config.toml
head_dim = 128
intermediate_size = 2048
rope_fraction = 0.75
parallel_block = false
init_std_down = 0.00194
lr_head = 0.00678
final_lr_fraction = 0.05
Each number is 128 + 24 x the weight over the matrix's rms, rounded and kept within 0 to 255. Layers, rows and columns count from 0. Numbers have three digits each.

# up: layer 6 MLP up, 2048x384, rms 0.0866, rows 1074-1087, columns 128-191
# down: layer 6 MLP down (transposed), 2048x384, rms 0.0357, rows 1074-1086, columns 128-191
# gate: layer 6 MLP gate, 2048x384, rms 0.0821, rows 1075-1087, columns 128-191
up1074:108142107099120118119161118118112140151192145113099144147124144108138117168110125111137111113109115132104135120148143153103132101100129119112121135090082117090091095079173107160164093107114139
down1074:156097157146076171094108150121130112128079145099134122137132117121131130122175120111130132144168125099118152085104106111105166133146116119138138067083160085147138093129117116117119141080132105
gate1075:104109139107103158131168144131136124121144117150135139132091145149096137108155108132132119128110126089145135113113125155187083112117103101106132115142136116101105135145123126119085112139155169
up1075:121139119151151144112195117118130102103104142123099126145141100149104129155105139129120116138102144117089151169126171126092111122140161133134099146107145115109130138091131180118134109149130101
down1075:142107107109096123122086134146122115120148113132146159128111134109102123140120122114148109089155151095132144112136118077166105125135117114130167164124143123138133135153087123129111157143126141
gate1076:110160104143095127107144103115128126128143136109105074119100115135143147180125148108114119114105157092109146114124095131091134126130136082107112131146160147181133084156130107095124087150158118
up1076:075085110116084140160152161139135133133150120152144172085177122132145191098119126111168171133159166127107119129130139199096167106165143127112117127084120147088113154112145090131150129121147102
down1076:165084103173152151104132146106119098109134099138068118136136142130117115148164134118080082081104146189127099131156150102081099103100119126099115178116126136121091137153142100077110127099143119
gate1077:186107097119148126172177085140114144188105080098141077104097158124098121098121137133103076093089130112133084151131144141128149083133148103128162119132108099084098158155131165099146108110094098
up1077:117157156134113166109189106132169094125141109154139168146134087127113114158169090110153165119112150159116151124131131151176089174108120133146165103107127139103151117139130092125143122136128148
down1077:118110100148158105077063122152118159145170133097140150072141128149146076130111168113125111175130094132126124132156088112128151120170102104118121170116119122191144176134085084133096152151162109
gate1078:143135152109122131142156166091167127151162141143095094122095152159130090126124152115118132126160106153132121114111133104145104145126173147168101107144134093120120103117111129146139115119131092
up1078:090142137139137150168141116129197085198169161108124157145152150097121111147132122157144151093133099153108164076111108088118107119145113136091143129120117182138089178180144158144139168148112121
down1078:158127113125089118129129185121127109081149128126156127151126119128121156083103152139149089132108107168142178166122159117092110142124147104137115085150174134109137081081116154088159122126124111
gate1079:153125136114157099082120111122130128148153107109183145133132099119089082116140140120118137138139120166118097113124108168142115119140136125117127132114146144104146141078120109119119144133106092
up1079:148137154095136116147104081115124115121186144163161119143153171142121124154159151161084126123104137138107110096148151091179111078104086138105116106084152134084125125097116116111124093142113146
down1079:120135101120108094107129144117116134135108111114118127092136135145080106116138125111173153139124135137119140133115120101087112164191137139134110109216132116168151131160126136122131094092090103
gate1080:185143148101086143134079085133168077117130136127100151133147142144133181106151181151128154115137102117126122128135124124138157147083120120157139092106148106124144135143140136126137114123124115
up1080:151131128142128147134132142091070167131121136149120148087148147118133175102118148118082116138170143155115124124134099106143128130136135155146129128156154118124144072132176111098116123107159125
down1080:092113126127127105150125122151145085076109149094109162175110163115150135089153135144159160100102098086140103092161119127173145162116141134151162125091098118145141118164113099094106162140155120
gate1081:114097141139122135094095165120104084126103157095153096129100145134174109117112106102105141140129086165158143114190109098105110096114135145131129163143112126143127109091127105106093160128150122
up1081:089091129116154113114112083128106134143137142129113124144183124113107106172136141092128112135119090151156087136122119139128156144147166099117140156128104137168114105143095145153123119145117121
down1081:135121089144152168153066135182197092154147135162172138076132101127142136104086146125118140118152074129107143094108135141107114144166140145112134082154118131120143138128133162128150114119095142
gate1082:129151098149126111122172142140104130142142120080147139062122093111135096096113123112142148114148136093123142158109112075132087153130162083126147112149101134117165123143156133142118104113131150
up1082:062092112144139112155151094100111121123108114135126158147160111101138124096142122129123091153095167149167141122102133133121160122144096164150134140092154108136128123136119083108125161169118145
down1082:110147138152119119161090176155092102158133152201158131157091093141142112157165132100185158089138115122118141086179136172114122119115189164131147107096132151099105133090140142128145166092170135
gate1083:155147117111095112130119160133148092168158135130125112130123118151167150119130100170124105122133108113112128118109136114118151162191098133122197062189121116102095140151127115127140160151185056
up1083:098141124185088127114113152096098137113112152155170112115113135113165181122174136131126120166105120126152147136142153141101156094182153115126110170134151085091106125130107130095109142146068133
down1083:090135101112150139165195087178186141111145145113150127171142129125105119169116141110106137133114170158113160137113142094116123106111128158168126071102136110146127187079152100126122147115184159
gate1084:132091102118174099109156128107120102157133123126119107111164148129136160129106123121124172142141203111119148142123102144104095154111070162153116134124182144102084147155120098085138124140118093
up1084:161144159107139115137143119154121142161160137182112112138139119091134138126120119102124136094133129123093155127110119114106122129125065151127095099116124131114077132137108129091105119116088079
down1084:134105097165103117133144110134127140096061121104108181179110145147111157138156150119121135165135156113121127116155113113146141119133162125124184144123180127107142110140132160147151151132159145
gate1085:152092135136129159151091109123113142058115094116159147101121120151129103155107128074098158082073122129135158126135133115160155116121115152128135140101127130090127156134129160120135131123109099
up1085:145147145151120131121113132137086161159107127107107073114130137126145113152126134113146104130161158087135127141121176119113121067084124108154140138124090082100113121134130129134114114125106155
down1085:129138127093116106152128118122157123084134089131123108096087112104138143110133145136126105120133130156132120122123099171142123154146120125091119106172105143145103124151138086092129099149147070
gate1086:148096079143119147137144118136135167139181176133112109105150101146144081132141141165120128110161138096143083145169141126114132133106092141091114112125132177110144144117108104187165179116122146
up1086:098123184075160135151100136096133119133106130137157108095127162139138146138096068170095178188106106169103132124144131188182141115136112088095076110142160113144159121106159150139118134123121138
down1086:132110118163150125136082116127106150125149155161137158122140124129111119158182126135108109136137120128122114098148174132128104128139133128172124087131110158119116132122108129124161110161135126
gate1087:111106122175151136190111125152141094117135139151068139190117129089125133155119109140142114110159127129156122109124117131103151188128068150100172075170161125123129148101152138109168221190112124
up1087:115094146143152143081147113089130202145127155141126130141146148171194156104112203107149146125148118129126141111155117129130134139143109167136143179164122136128164074122098101110131127116129114